Each number is 50 + 15 x the weight over the matrix's rms, rounded and kept within 0 to 99. Layers, rows and columns count from 0.

# q: layer 2 attention query, 128x128, rms 0.289, rows 63,95,127, columns 0-127
# k: layer 2 attention key, 32x128, rms 0.336, rows 31, columns 0-127
# v: layer 2 attention value, 32x128, rms 0.296, rows 0-9, columns 0-127
# o: layer 2 attention output (transposed), 128x128, rms 0.489, rows 0-9,32-41,64-73,96-105, columns 0-127
q63:71 30 20 24 07 70 75 40 78 75 65 61 41 60 66 53 42 43 38 51 58 50 71 20 52 44 47 30 60 19 48 67 70 50 53 38 72 57 70 47 59 61 29 51 30 55 51 36 45 65 57 22 34 74 44 30 59 42 42 61 54 66 65 24 41 99 55 67 55 67 71 77 43 38 99 46 53 66 56 27 41 76 25 61 39 48 83 10 28 41 18 34 31 33 76 60 37 93 71 43 47 39 63 80 12 86 48 55 67 27 44 40 68 51 48 54 48 36 79 49 16 56 51 48 61 37 31 77
q95:71 56 64 39 47 55 39 50 51 40 53 68 63 64 38 60 60 51 46 12 48 52 55 25 55 66 50 61 66 52 35 32 21 57 79 43 43 56 47 13 07 37 42 72 63 21 35 57 21 47 02 58 66 34 58 47 34 60 10 48 42 68 21 47 30 56 48 23 49 60 79 09 42 30 54 49 25 78 50 78 51 60 32 94 28 76 59 38 35 48 66 31 32 57 24 24 64 64 42 45 28 39 85 78 29 67 51 38 53 60 54 53 47 33 47 34 47 28 66 68 57 40 38 43 64 32 40 54
q127:52 20 38 56 46 57 51 57 35 77 38 57 52 17 51 53 48 80 58 49 55 14 33 69 44 46 28 84 60 31 58 32 85 56 40 45 78 50 53 53 57 43 31 54 54 49 50 25 46 57 15 38 17 41 19 59 23 82 45 51 90 58 85 51 54 68 61 52 51 53 54 42 46 65 63 34 25 76 46 54 26 74 55 40 61 17 49 52 49 29 60 49 32 66 82 61 92 63 53 27 36 59 64 41 19 61 46 11 42 27 46 24 60 65 36 91 38 56 68 44 79 28 53 44 14 56 43 64
k31:28 38 81 30 68 42 35 44 76 70 38 63 39 53 32 47 42 29 34 67 22 57 44 44 64 37 41 27 76 58 42 59 33 68 76 43 66 37 43 49 58 65 14 32 49 45 52 60 88 63 44 63 62 37 32 47 46 31 90 63 43 60 41 37 16 71 50 26 67 24 46 32 74 35 21 69 22 58 66 28 45 66 40 34 20 51 63 22 48 52 46 54 53 36 17 48 49 87 50 46 68 60 47 68 49 58 32 47 59 43 57 64 52 39 49 29 79 58 64 72 68 65 70 47 75 54 38 58
v0:58 71 51 51 33 40 48 68 28 43 78 64 56 33 40 70 67 73 39 29 29 45 53 40 59 33 61 41 20 70 78 54 87 63 36 76 36 35 60 46 81 43 67 77 78 41 24 47 65 43 55 12 63 51 64 62 63 56 53 54 91 21 58 49 45 51 51 23 42 45 39 57 55 70 55 42 51 70 02 44 44 47 76 76 48 27 44 34 47 79 70 86 38 51 75 62 24 14 86 64 78 59 52 19 01 58 94 60 51 41 74 05 68 27 34 49 55 37 24 28 40 77 56 59 35 83 66 25
o0:32 32 66 34 13 61 47 84 70 33 43 43 41 79 52 99 62 50 30 22 60 75 32 41 47 54 68 73 55 99 63 41 99 40 33 71 23 46 65 35 69 63 10 00 38 61 60 31 41 23 50 43 43 23 39 43 43 45 68 80 53 28 28 52 09 39 28 66 45 23 76 12 22 82 59 12 66 30 29 70 46 51 50 47 38 58 18 41 57 52 61 35 14 35 50 57 52 39 89 40 69 36 58 66 45 70 52 40 00 44 50 59 61 55 99 58 66 44 23 29 30 46 62 48 50 54 73 91
o32:67 62 34 49 39 43 67 70 73 40 50 41 66 32 52 76 40 49 35 43 47 54 62 40 45 70 67 46 30 48 67 49 57 43 41 38 75 55 52 80 53 42 63 72 32 53 20 40 47 61 56 57 56 72 61 39 57 59 53 43 55 44 65 50 71 57 62 78 68 62 55 79 51 38 51 58 51 47 46 45 64 40 49 61 51 34 59 34 49 36 72 47 44 58 46 57 45 57 61 68 27 68 39 15 44 71 39 61 70 35 45 35 61 29 38 65 77 77 55 54 78 37 53 49 37 56 49 34
o64:99 41 69 35 25 50 69 34 50 04 66 68 78 39 49 34 72 26 79 43 82 50 35 45 69 55 35 40 68 34 35 47 41 59 40 32 51 13 36 69 54 66 17 65 20 58 61 51 38 84 28 39 52 65 41 47 14 53 24 33 52 41 27 51 63 60 76 65 23 66 42 69 91 58 43 65 52 86 59 58 48 64 51 60 55 38 38 28 48 44 61 51 12 00 65 60 57 51 67 46 32 45 41 54 64 53 21 46 27 37 36 60 61 52 44 64 45 78 65 64 28 79 50 52 57 34 41 29
o96:53 36 56 48 48 30 43 51 43 60 46 52 62 36 35 56 59 36 65 42 49 52 48 68 56 40 25 26 44 58 54 87 56 44 56 60 52 45 37 64 44 47 58 70 63 48 57 52 46 35 36 33 54 64 56 71 34 54 58 59 57 21 66 49 40 56 47 39 54 42 65 68 47 34 40 69 37 55 39 79 40 45 51 52 55 44 68 40 49 56 52 62 39 15 70 60 36 40 40 47 45 54 56 29 61 46 58 32 46 24 39 71 53 41 39 48 53 89 50 28 61 45 28 43 51 40 41 23
v1:56 37 50 57 30 51 36 67 58 58 28 52 55 69 73 74 58 82 52 40 48 53 33 53 42 48 51 64 88 54 62 37 77 64 44 46 33 53 38 58 73 40 50 43 32 77 41 50 55 37 79 49 31 57 44 22 24 21 47 47 58 63 23 70 33 55 31 58 32 33 74 53 66 63 73 23 37 87 61 45 42 62 56 39 70 82 33 48 76 53 61 53 66 40 78 46 33 52 48 45 40 56 56 67 38 66 60 51 43 47 56 46 65 20 56 28 57 41 63 63 34 85 65 79 16 58 69 21
o1:53 60 42 34 32 57 43 66 58 52 39 46 43 54 66 88 29 44 59 39 49 64 70 47 42 38 70 58 26 74 73 54 83 60 66 80 61 37 32 76 64 56 44 35 27 55 50 60 55 64 48 55 61 41 66 53 44 48 73 70 35 29 50 62 55 34 35 52 30 48 52 43 35 45 17 47 61 52 22 44 61 53 52 41 51 48 62 67 52 44 40 30 34 11 34 56 57 43 62 37 29 40 39 46 51 64 34 33 00 46 45 34 65 48 65 53 43 79 47 55 84 52 48 56 46 33 54 52
o33:19 31 41 33 44 72 52 48 46 55 47 58 52 54 57 28 33 40 36 41 49 51 21 44 49 51 19 37 68 17 21 41 53 30 44 34 37 54 86 59 29 42 40 35 56 39 42 26 70 40 60 41 37 86 33 27 44 38 42 30 77 60 49 40 57 60 32 57 34 61 65 42 34 68 71 31 34 55 50 34 46 66 48 38 43 82 45 54 52 36 71 81 61 56 24 39 40 60 43 36 73 52 26 42 36 41 33 36 46 72 42 18 61 63 61 48 47 41 51 49 71 57 42 38 56 30 60 73
o65:51 65 40 63 75 29 57 32 48 64 80 65 60 43 42 18 47 63 51 39 51 36 58 49 67 31 59 22 34 64 52 56 68 47 47 51 38 66 44 68 52 51 76 33 72 19 54 38 25 27 45 21 61 62 40 38 73 41 55 68 56 45 41 54 51 60 62 21 51 29 25 47 28 71 60 45 76 25 40 39 61 57 41 52 42 22 32 14 34 60 63 63 30 68 52 45 56 31 62 65 94 71 58 48 69 65 82 36 66 36 42 61 33 55 59 85 18 27 44 51 55 32 44 50 53 66 64 52
o97:72 33 53 53 47 44 51 50 36 56 15 53 49 46 56 54 63 69 48 73 34 47 29 61 57 49 51 52 62 36 65 43 45 55 53 42 57 42 55 33 59 46 56 49 47 67 61 40 58 32 76 54 46 68 38 49 54 56 41 52 53 34 33 58 36 43 56 37 54 37 57 62 65 46 87 35 54 56 68 62 45 58 31 43 45 57 29 44 57 61 57 67 55 57 44 56 39 55 45 64 59 52 41 74 32 54 64 44 64 47 48 60 40 45 58 68 73 42 44 29 27 61 38 64 30 35 56 46
v2:24 52 47 18 56 33 76 51 48 50 63 65 39 47 39 47 56 68 46 59 50 41 54 55 55 57 13 63 29 61 69 65 36 39 49 70 50 55 57 50 53 45 40 58 54 51 34 52 53 57 57 51 55 41 29 96 51 62 55 40 58 45 67 39 33 71 39 43 39 44 31 41 50 39 33 69 81 20 50 54 43 61 52 49 53 66 36 64 60 17 71 52 37 29 46 40 58 46 48 67 27 32 54 55 62 40 44 45 58 40 40 66 40 51 45 47 53 58 45 63 47 51 53 42 58 55 42 72
o2:36 40 43 60 73 44 41 47 45 52 43 40 23 58 79 40 25 63 45 57 36 54 48 44 48 65 61 50 62 32 45 54 21 50 57 65 41 38 62 37 20 48 49 34 36 27 52 37 44 52 37 78 64 46 56 38 47 69 53 43 28 63 52 42 34 43 37 33 46 23 38 28 31 29 17 37 29 12 76 39 55 33 20 50 41 63 49 66 71 37 38 40 71 84 29 41 48 58 25 30 54 41 57 41 44 25 64 44 52 66 58 43 48 50 60 51 43 06 52 49 49 37 41 35 63 22 57 73
o34:20 44 40 64 39 52 06 40 68 71 56 42 56 38 40 32 66 54 51 47 37 58 68 41 28 92 35 59 51 60 42 27 61 24 66 39 36 17 44 36 66 54 79 48 50 68 35 81 56 45 59 45 55 53 55 60 38 68 39 62 33 31 45 55 43 49 37 64 42 56 66 56 60 45 52 60 59 62 59 45 52 84 82 56 45 43 61 77 48 54 56 56 49 44 50 62 77 40 65 69 57 68 49 41 38 71 44 43 52 41 55 34 63 39 20 43 24 58 46 72 44 48 31 50 50 46 71 36
o66:30 76 34 76 42 47 49 55 33 64 50 40 31 33 45 52 45 21 39 54 49 37 57 31 42 47 48 55 50 25 58 77 34 56 50 23 08 61 43 35 40 65 56 18 38 65 50 52 71 68 69 60 82 16 72 43 34 45 23 68 50 42 52 48 56 51 64 25 35 54 54 34 29 35 14 46 46 48 33 37 58 39 28 56 74 52 48 37 37 67 41 41 78 69 60 46 41 73 59 60 59 58 55 76 40 42 42 95 57 40 86 30 63 52 53 18 63 21 49 38 48 63 82 21 41 51 56 57
o98:45 46 35 52 49 67 62 50 52 48 52 73 40 40 56 21 49 32 45 51 69 43 53 65 69 32 35 61 50 49 65 46 47 25 43 60 66 48 64 40 33 30 58 71 27 61 52 41 40 52 63 43 74 70 56 49 46 57 56 66 73 57 45 42 48 46 70 58 47 33 54 75 53 51 25 58 64 76 39 41 43 50 60 35 79 35 55 29 38 63 49 45 75 66 59 45 39 57 58 56 75 52 59 76 49 51 51 61 62 45 61 44 39 38 43 56 81 49 65 54 59 46 51 72 65 51 25 43
v3:56 46 33 42 43 65 55 54 71 52 64 66 63 29 64 38 75 75 76 53 51 62 54 25 38 42 58 62 20 37 35 53 58 50 47 26 45 52 53 43 47 36 59 57 58 35 27 46 25 26 56 64 39 78 49 32 61 80 34 69 47 47 49 20 60 75 61 39 39 30 47 67 55 37 55 83 52 29 63 59 55 63 60 60 58 37 58 55 44 46 49 40 50 26 44 56 63 53 39 29 59 70 46 34 53 49 26 51 61 68 06 63 44 34 28 89 29 42 54 61 76 23 37 67 44 57 86 32
o3:51 64 34 56 41 32 55 42 66 74 36 57 52 45 17 44 39 53 58 55 39 45 40 53 73 32 58 44 55 35 46 47 71 31 20 23 46 71 47 45 74 39 74 41 68 49 39 17 62 60 32 38 29 43 44 59 69 38 28 43 74 71 48 52 49 52 73 70 41 61 37 78 64 43 68 35 63 55 31 64 42 25 64 47 59 48 45 70 73 51 39 48 47 31 59 36 51 27 72 43 51 84 44 60 42 82 51 50 71 53 12 46 34 57 50 61 47 56 69 43 54 66 36 55 21 61 42 42
o35:41 50 71 36 48 49 34 41 76 76 51 42 50 61 63 62 46 48 47 39 63 50 69 54 33 71 51 37 47 59 50 55 89 51 52 37 64 55 71 51 36 90 47 62 26 40 49 46 60 43 67 43 43 62 53 61 45 36 50 39 37 31 61 71 97 60 31 35 46 64 73 49 64 77 23 54 32 37 67 46 79 79 68 70 27 65 67 60 23 30 46 46 34 45 48 63 45 68 63 50 64 33 51 30 52 60 24 59 52 64 39 22 25 48 35 51 27 46 10 51 48 42 38 40 49 38 50 63
o67:70 47 50 58 60 63 55 42 56 19 34 84 80 43 30 27 64 29 47 79 60 46 40 58 79 31 55 34 51 34 36 66 46 84 75 75 53 46 60 81 60 42 38 76 49 73 70 71 43 52 73 38 66 36 51 43 23 55 63 53 71 15 42 66 33 37 24 88 72 55 21 40 48 50 66 35 34 81 48 46 62 99 55 23 60 39 62 37 68 68 67 40 40 54 50 43 60 39 45 60 17 38 35 52 61 45 53 51 21 29 74 38 58 57 38 25 58 53 75 38 48 68 79 78 76 28 07 19
o99:46 37 39 66 56 54 73 51 30 43 41 41 56 41 60 54 71 46 48 56 43 48 81 54 81 37 50 45 49 58 60 44 49 48 40 60 65 53 54 62 52 46 48 37 43 62 42 35 40 42 60 40 52 57 56 50 50 46 72 37 54 42 43 38 40 69 71 38 52 34 39 31 51 45 46 69 42 22 44 61 44 30 53 66 67 44 40 60 61 52 36 32 65 35 35 36 63 60 28 41 49 76 50 54 55 57 43 30 51 45 35 62 44 62 47 49 51 43 47 34 59 53 39 68 49 60 75 52
v4:57 63 43 41 50 81 57 28 39 51 49 22 60 59 41 43 58 21 68 75 54 55 32 53 58 72 54 51 77 44 38 69 54 51 45 18 55 36 45 65 66 53 43 58 72 21 40 44 45 61 24 62 43 74 50 34 41 51 48 69 48 57 65 23 67 54 23 27 42 62 31 49 65 36 36 56 61 48 62 49 12 59 49 59 75 44 74 71 76 68 42 48 54 33 54 43 55 50 41 52 37 43 43 53 43 61 34 45 58 15 54 39 63 56 38 73 35 46 64 55 68 48 20 53 43 55 43 51
o4:43 64 44 31 53 54 27 44 29 80 50 35 39 42 52 48 39 59 31 52 37 40 55 70 50 41 46 47 62 39 38 35 28 33 63 42 87 77 37 66 40 27 51 64 65 47 52 51 65 47 34 34 35 42 53 78 65 27 34 28 65 70 48 30 52 54 57 79 49 65 49 38 49 34 72 52 55 47 59 23 46 44 51 37 59 47 61 67 35 46 52 50 43 81 45 55 63 69 44 84 31 44 62 45 57 19 51 35 93 57 51 56 62 76 56 46 37 53 48 37 69 23 54 57 48 72 65 29
o36:34 66 56 51 87 35 61 29 61 60 55 74 55 54 53 63 59 33 50 61 57 37 66 23 49 99 36 34 46 38 56 56 61 49 40 23 26 54 46 47 79 81 31 50 39 49 63 60 69 31 46 38 55 54 46 42 58 77 83 98 48 67 63 58 69 55 38 15 68 24 78 41 24 35 32 68 51 56 51 59 52 33 48 61 50 48 49 29 42 65 48 32 35 51 49 48 25 54 62 29 65 81 47 53 44 73 53 53 62 48 53 17 41 53 61 45 46 55 56 42 46 62 52 35 41 29 63 68
o68:83 25 47 44 34 36 72 81 71 14 75 57 75 27 64 52 57 65 58 40 59 49 21 49 63 34 47 42 36 82 45 51 19 52 51 83 39 61 45 31 38 37 83 67 32 51 73 51 46 56 24 56 66 51 75 39 53 58 24 48 51 30 31 59 67 40 45 63 32 36 52 41 33 56 48 34 40 32 31 79 47 61 50 24 36 52 38 53 64 65 70 68 58 13 60 60 30 41 92 45 50 40 62 39 61 25 57 54 06 49 33 65 33 18 56 37 69 48 56 51 30 33 68 52 56 38 19 43
o100:67 41 55 69 30 52 37 45 56 60 60 55 63 53 34 33 47 49 67 54 82 60 24 72 47 30 52 43 49 48 31 51 57 56 42 66 49 22 49 77 39 67 67 49 37 61 56 40 23 58 53 36 58 45 67 62 20 36 46 36 49 44 64 43 36 75 97 47 51 58 33 53 80 51 44 75 34 54 55 63 28 43 58 51 67 26 66 44 64 40 42 30 80 79 57 54 76 50 41 58 39 56 53 62 47 64 41 54 57 20 47 38 41 22 34 62 63 58 57 64 41 47 38 41 42 57 43 47
v5:44 28 35 30 52 59 22 28 63 57 55 34 28 78 54 53 86 56 25 37 39 31 62 38 46 64 51 31 48 38 42 37 38 47 51 44 46 45 26 65 42 28 64 23 40 70 38 81 46 28 37 42 66 60 43 59 46 37 38 76 33 62 42 53 32 47 58 49 43 47 43 44 57 48 47 56 50 39 69 48 47 40 31 39 46 31 41 73 35 36 60 41 44 35 27 41 22 40 40 40 46 23 48 45 67 65 06 43 31 52 42 49 80 65 71 56 46 81 67 69 75 59 21 39 82 33 36 59
o5:26 56 61 58 78 72 44 48 54 50 58 49 44 46 63 30 18 64 60 48 53 63 67 45 52 65 64 48 60 43 47 62 32 27 57 53 61 38 49 24 21 41 77 78 34 37 51 37 56 46 50 66 54 59 60 48 45 73 40 53 12 40 49 58 53 38 42 29 39 53 27 49 53 50 20 54 42 58 70 27 36 50 41 66 65 84 69 59 63 59 31 49 69 68 52 63 48 45 33 63 33 36 20 55 60 37 75 45 41 71 67 27 37 55 40 57 34 22 55 63 58 56 43 51 87 00 40 41
o37:62 46 16 48 23 55 42 31 42 67 53 28 18 48 50 78 72 47 36 57 55 47 50 67 63 47 67 70 51 48 43 58 55 33 64 44 50 47 32 55 53 26 47 32 98 50 47 61 55 59 51 53 45 69 61 60 79 24 68 51 70 71 39 45 28 58 63 44 34 39 45 30 47 41 58 30 62 33 24 41 53 26 50 55 74 69 77 62 60 17 74 67 28 54 35 50 39 35 54 43 45 71 65 76 58 46 49 59 58 35 41 59 46 79 81 57 82 48 62 55 41 51 55 24 10 16 50 92
o69:66 32 68 60 64 67 50 64 74 45 39 29 94 45 44 81 37 61 52 62 77 75 26 62 88 51 64 74 58 73 31 50 53 44 19 54 07 66 59 60 72 66 48 70 48 23 46 47 99 55 76 67 39 28 23 00 56 66 41 40 37 40 34 57 61 60 37 57 64 56 43 91 51 47 60 60 39 39 68 63 22 62 28 70 56 44 64 38 48 61 24 32 69 12 65 46 69 69 35 83 61 78 57 54 55 46 59 79 53 64 52 49 39 36 48 71 58 36 47 16 74 27 66 80 55 82 40 63
o101:74 29 41 50 52 40 70 73 46 52 58 61 48 68 63 47 62 30 29 17 20 55 55 75 70 43 58 30 39 33 61 27 33 78 51 38 71 62 61 83 38 51 48 71 48 62 57 37 53 63 66 47 57 29 47 60 43 44 47 59 39 39 67 68 49 32 63 61 48 58 56 43 61 40 60 51 49 48 49 48 64 71 69 41 43 56 34 58 60 56 40 63 61 45 57 54 80 50 50 57 55 59 61 68 35 37 32 76 35 46 48 50 58 50 58 40 56 54 52 37 59 53 40 52 47 52 28 61
v6:43 42 55 54 36 51 54 68 34 53 60 58 55 71 45 64 54 42 64 55 45 55 23 56 26 53 89 17 51 62 47 73 40 50 49 63 47 45 56 72 53 48 28 52 57 61 48 36 46 33 31 47 56 62 53 54 61 24 71 66 76 73 59 55 49 49 49 61 69 30 55 70 32 53 54 47 42 47 46 32 29 56 54 66 25 32 55 32 49 36 70 37 66 37 44 35 57 76 41 54 53 35 42 52 72 67 43 41 63 44 85 58 58 48 52 34 45 59 57 51 56 35 61 55 39 40 52 40
o6:44 44 51 34 67 59 55 48 46 49 53 61 43 32 81 38 58 40 66 58 48 45 88 54 57 27 63 69 53 47 43 67 46 68 80 46 50 46 40 48 37 67 79 63 50 25 56 76 82 37 58 88 79 54 69 55 31 66 67 59 38 53 45 69 52 46 48 51 46 57 41 55 48 53 23 69 19 59 70 44 65 47 29 45 42 69 87 66 46 59 48 55 90 44 21 46 44 26 79 51 28 53 40 65 43 41 54 54 25 58 70 57 56 49 33 44 43 57 44 50 83 67 55 60 59 27 39 47
o38:13 49 46 56 50 50 45 68 45 52 52 42 76 55 29 64 57 43 44 32 70 24 46 56 44 51 28 41 20 45 48 50 48 60 24 52 49 49 59 42 46 42 44 32 50 83 48 59 38 61 67 50 57 27 33 59 36 33 70 25 40 51 50 62 54 54 46 61 29 49 45 37 37 49 54 66 64 31 48 39 51 37 71 45 83 61 13 56 35 45 40 55 49 60 67 54 44 62 19 44 36 31 59 48 32 49 47 75 43 39 42 55 49 62 62 70 48 19 57 59 60 25 55 26 62 62 48 51
o70:63 75 43 58 46 51 11 11 50 51 45 56 27 59 58 58 31 44 63 82 43 59 49 45 38 51 46 71 50 44 84 59 36 50 69 50 57 37 36 61 76 48 53 62 52 55 68 12 49 45 46 32 31 66 56 32 42 55 32 36 36 32 83 22 49 41 71 37 53 19 58 25 66 39 60 42 71 65 25 46 62 41 53 22 48 48 44 27 58 46 46 76 15 00 67 63 32 65 47 44 64 36 50 57 76 30 36 42 67 51 30 25 30 79 52 44 46 75 71 57 12 59 42 52 70 76 53 50
o102:84 64 49 24 45 38 64 62 49 55 66 58 33 80 67 46 18 64 75 46 40 46 37 31 50 47 84 33 53 48 53 51 62 38 72 45 58 56 62 37 72 35 41 72 42 45 59 31 41 51 32 15 41 41 40 49 71 49 53 69 68 64 60 33 41 33 49 51 64 54 54 58 65 42 48 24 67 71 27 48 72 52 79 69 54 54 42 50 61 54 76 64 51 47 68 51 39 60 70 39 38 39 56 57 25 54 52 46 45 64 60 28 61 38 48 47 27 75 54 64 50 45 45 64 40 42 57 31
v7:45 32 38 68 26 54 47 42 43 61 74 62 41 32 26 23 42 45 23 54 56 54 61 88 66 36 22 75 50 75 63 73 99 58 19 62 57 59 56 80 79 22 39 83 51 58 87 61 57 35 48 32 66 46 58 43 34 43 56 49 89 49 04 65 50 34 58 34 45 25 60 33 70 69 57 22 51 62 20 56 30 24 77 17 73 34 51 72 67 00 48 69 48 41 49 52 49 31 49 34 68 25 90 60 32 59 51 60 54 39 52 38 58 33 54 41 36 02 43 57 32 53 63 84 30 62 60 32
o7:64 34 65 55 53 51 71 60 40 37 33 36 48 59 56 74 69 48 71 36 31 73 51 59 57 62 59 52 49 71 60 24 62 82 68 70 48 56 84 35 69 60 29 54 63 43 68 61 50 07 84 62 42 59 51 34 38 39 72 56 55 48 36 39 57 42 56 40 49 34 52 35 49 94 55 33 48 52 63 73 47 30 36 38 18 54 41 41 13 49 55 67 31 45 10 42 37 83 55 56 55 51 32 24 64 60 56 49 23 54 55 64 44 03 31 17 50 29 41 41 78 65 59 66 45 65 57 70
o39:37 55 54 34 54 38 23 44 55 51 59 37 36 69 49 32 31 35 27 52 88 38 31 59 38 84 27 75 55 26 77 63 39 25 26 54 42 61 42 45 48 65 47 22 40 55 17 35 54 57 66 46 45 47 59 71 60 65 29 57 27 71 53 60 60 30 41 45 43 59 69 39 56 49 61 43 43 58 50 13 53 52 60 71 81 67 65 60 38 60 55 64 69 87 56 56 18 37 61 57 51 53 67 49 34 34 47 62 51 61 57 50 57 63 82 58 60 46 52 62 41 27 39 47 43 45 78 56
o71:70 78 29 49 77 71 58 42 59 49 37 32 59 57 34 51 43 32 38 58 50 44 43 51 49 54 60 62 44 65 10 65 19 49 58 39 64 75 12 56 37 47 38 78 46 63 58 84 64 66 28 59 56 34 67 63 39 46 43 42 71 54 86 48 26 58 55 73 56 56 43 71 49 06 53 69 37 47 88 43 56 48 47 59 65 27 73 58 80 76 41 18 72 61 71 37 44 48 57 77 20 57 56 59 33 35 52 55 56 43 54 49 63 51 50 33 61 47 58 50 62 39 58 14 49 80 53 34
o103:42 40 49 61 52 79 51 28 60 75 42 45 48 56 41 26 62 41 37 54 64 54 61 50 39 40 45 47 47 60 53 42 43 47 31 53 54 48 32 62 58 53 28 67 41 55 67 70 36 56 62 70 69 31 57 34 65 55 49 52 49 55 44 60 69 59 33 59 54 61 53 38 52 20 41 71 39 75 60 40 51 36 67 59 55 35 56 57 70 55 40 36 50 69 51 47 44 53 21 64 64 53 63 70 48 62 30 50 64 38 55 23 53 69 51 54 60 24 52 35 30 67 74 20 60 68 20 48
v8:26 41 50 56 47 42 55 46 47 72 37 47 51 73 20 38 69 45 58 64 60 39 52 33 45 65 55 44 50 24 51 58 44 52 61 37 49 35 53 32 12 37 40 24 51 40 71 37 67 55 37 76 57 65 58 57 79 40 40 49 28 24 55 46 50 56 20 46 54 54 27 57 32 29 38 72 40 60 70 49 56 84 48 55 26 46 22 68 41 25 49 41 43 35 31 54 62 29 30 20 56 46 41 57 57 85 62 59 67 50 75 71 48 51 59 56 59 55 71 79 70 63 70 40 77 25 01 38
o8:45 59 41 51 55 66 57 55 47 63 45 65 30 54 82 15 35 52 41 41 43 22 56 50 48 53 62 51 60 18 48 70 00 38 64 55 40 22 52 26 05 71 59 80 57 47 57 64 54 64 55 81 63 64 40 42 42 75 22 50 06 74 70 50 33 58 38 15 41 38 43 63 54 18 25 82 33 52 84 23 45 56 46 49 14 72 58 63 48 37 17 42 84 67 25 55 54 63 21 41 53 46 42 59 61 20 61 45 49 59 96 47 44 46 50 40 59 30 78 55 61 68 24 48 66 09 26 55
o40:64 54 43 51 36 69 38 57 50 60 66 24 27 53 37 67 32 55 69 43 59 73 44 35 43 45 54 69 62 48 75 36 53 49 52 47 42 61 64 46 56 45 59 44 41 64 36 15 51 52 49 47 58 17 81 63 72 54 59 32 24 33 45 49 54 37 42 60 56 78 55 28 26 44 34 48 25 63 35 51 49 46 31 65 27 63 56 69 34 55 25 79 29 50 45 42 52 64 55 62 38 39 62 35 63 74 61 49 68 49 48 62 39 46 62 54 38 64 48 73 34 51 46 55 53 55 47 63
o72:63 53 60 44 23 63 55 66 38 32 52 29 85 43 49 50 59 60 53 60 66 41 82 34 47 42 62 68 49 78 39 61 75 60 33 51 57 53 60 66 85 42 70 76 37 66 54 71 55 73 32 54 62 57 60 49 30 55 49 36 86 62 42 64 51 37 83 63 57 71 44 41 69 72 67 46 73 60 09 54 57 49 78 51 94 53 56 29 73 63 74 39 60 33 66 57 55 24 87 62 54 46 59 66 30 52 35 51 46 52 24 45 47 47 52 37 43 48 41 26 60 57 47 61 40 52 41 20
o104:43 55 57 59 79 39 36 47 45 47 44 66 53 54 41 70 59 55 49 66 48 66 59 58 55 51 43 59 31 68 68 69 64 46 58 65 55 42 43 38 59 35 50 66 71 38 53 33 62 50 50 44 42 40 66 77 46 46 49 34 28 31 54 73 61 39 51 32 34 47 53 52 60 40 58 57 56 37 22 53 38 35 58 54 48 49 69 44 50 50 24 39 48 46 43 63 55 44 34 50 42 48 40 59 57 49 57 57 51 54 45 44 48 59 54 50 48 51 52 59 60 62 31 43 30 41 46 49
v9:56 34 52 60 56 50 54 68 38 54 33 46 57 47 41 26 61 85 32 63 37 74 39 10 47 78 48 42 20 12 28 44 34 27 61 40 36 30 59 37 44 45 46 59 53 52 63 57 32 52 29 82 57 49 53 53 69 62 56 59 37 50 71 38 42 53 55 69 50 91 32 66 40 40 53 55 42 46 73 26 43 23 59 66 48 54 55 57 49 44 40 24 23 53 52 52 55 48 12 36 47 64 57 40 71 43 42 41 57 59 87 65 70 43 60 63 14 38 53 47 36 37 45 65 71 59 29 57
o9:45 70 46 52 35 40 37 19 48 48 58 79 53 22 26 31 49 61 50 47 53 22 60 58 66 53 35 21 57 30 22 44 43 45 31 27 55 66 40 77 42 18 66 35 53 33 22 47 41 61 43 32 28 42 27 68 61 45 22 38 55 51 42 47 55 62 46 62 49 41 63 60 49 48 36 39 34 27 61 55 61 50 67 31 84 33 40 55 67 32 58 58 42 80 78 40 60 45 52 44 41 60 46 38 44 41 41 57 89 40 31 67 31 72 17 80 63 49 37 43 31 36 45 55 52 68 49 38
o41:30 46 48 48 48 55 70 41 65 49 23 61 35 44 47 53 56 43 54 80 46 34 37 50 43 03 53 68 42 57 70 71 41 63 55 35 82 53 51 52 60 75 70 72 48 73 51 43 53 53 50 72 54 47 52 50 68 55 71 34 50 52 45 51 45 35 42 56 48 59 30 43 42 55 54 57 18 53 42 60 39 53 20 54 65 73 58 42 57 53 69 44 57 48 41 38 42 56 45 53 50 49 46 60 34 54 36 68 61 37 42 56 64 27 57 39 44 28 72 67 44 46 53 40 78 50 66 80
o73:63 71 53 39 80 77 56 54 50 45 64 48 64 83 57 53 51 30 41 42 49 79 51 68 33 47 57 89 62 40 47 45 67 57 66 61 55 29 56 51 46 56 37 69 50 22 58 26 73 58 66 53 88 73 73 53 38 39 41 39 50 13 57 26 38 42 42 35 48 26 32 46 27 61 34 71 57 73 61 16 44 91 86 60 39 44 55 68 38 91 49 50 83 25 61 50 64 55 99 77 49 53 38 57 42 36 61 45 30 38 50 42 44 41 71 40 39 82 54 45 86 48 59 44 63 66 54 44
o105:47 35 49 41 46 73 56 44 54 73 55 42 53 59 65 31 14 52 41 36 48 43 53 66 55 76 25 40 50 63 55 51 65 48 42 51 41 48 49 61 48 59 31 55 32 68 70 50 46 33 52 30 81 41 48 35 43 46 40 59 69 54 49 59 49 54 51 42 35 53 62 59 44 25 56 64 51 71 50 49 56 47 67 38 49 35 57 54 65 47 38 62 46 71 26 43 42 46 26 38 39 53 74 66 41 38 26 57 17 55 76 37 43 68 51 31 44 12 49 48 46 16 53 51 32 24 30 36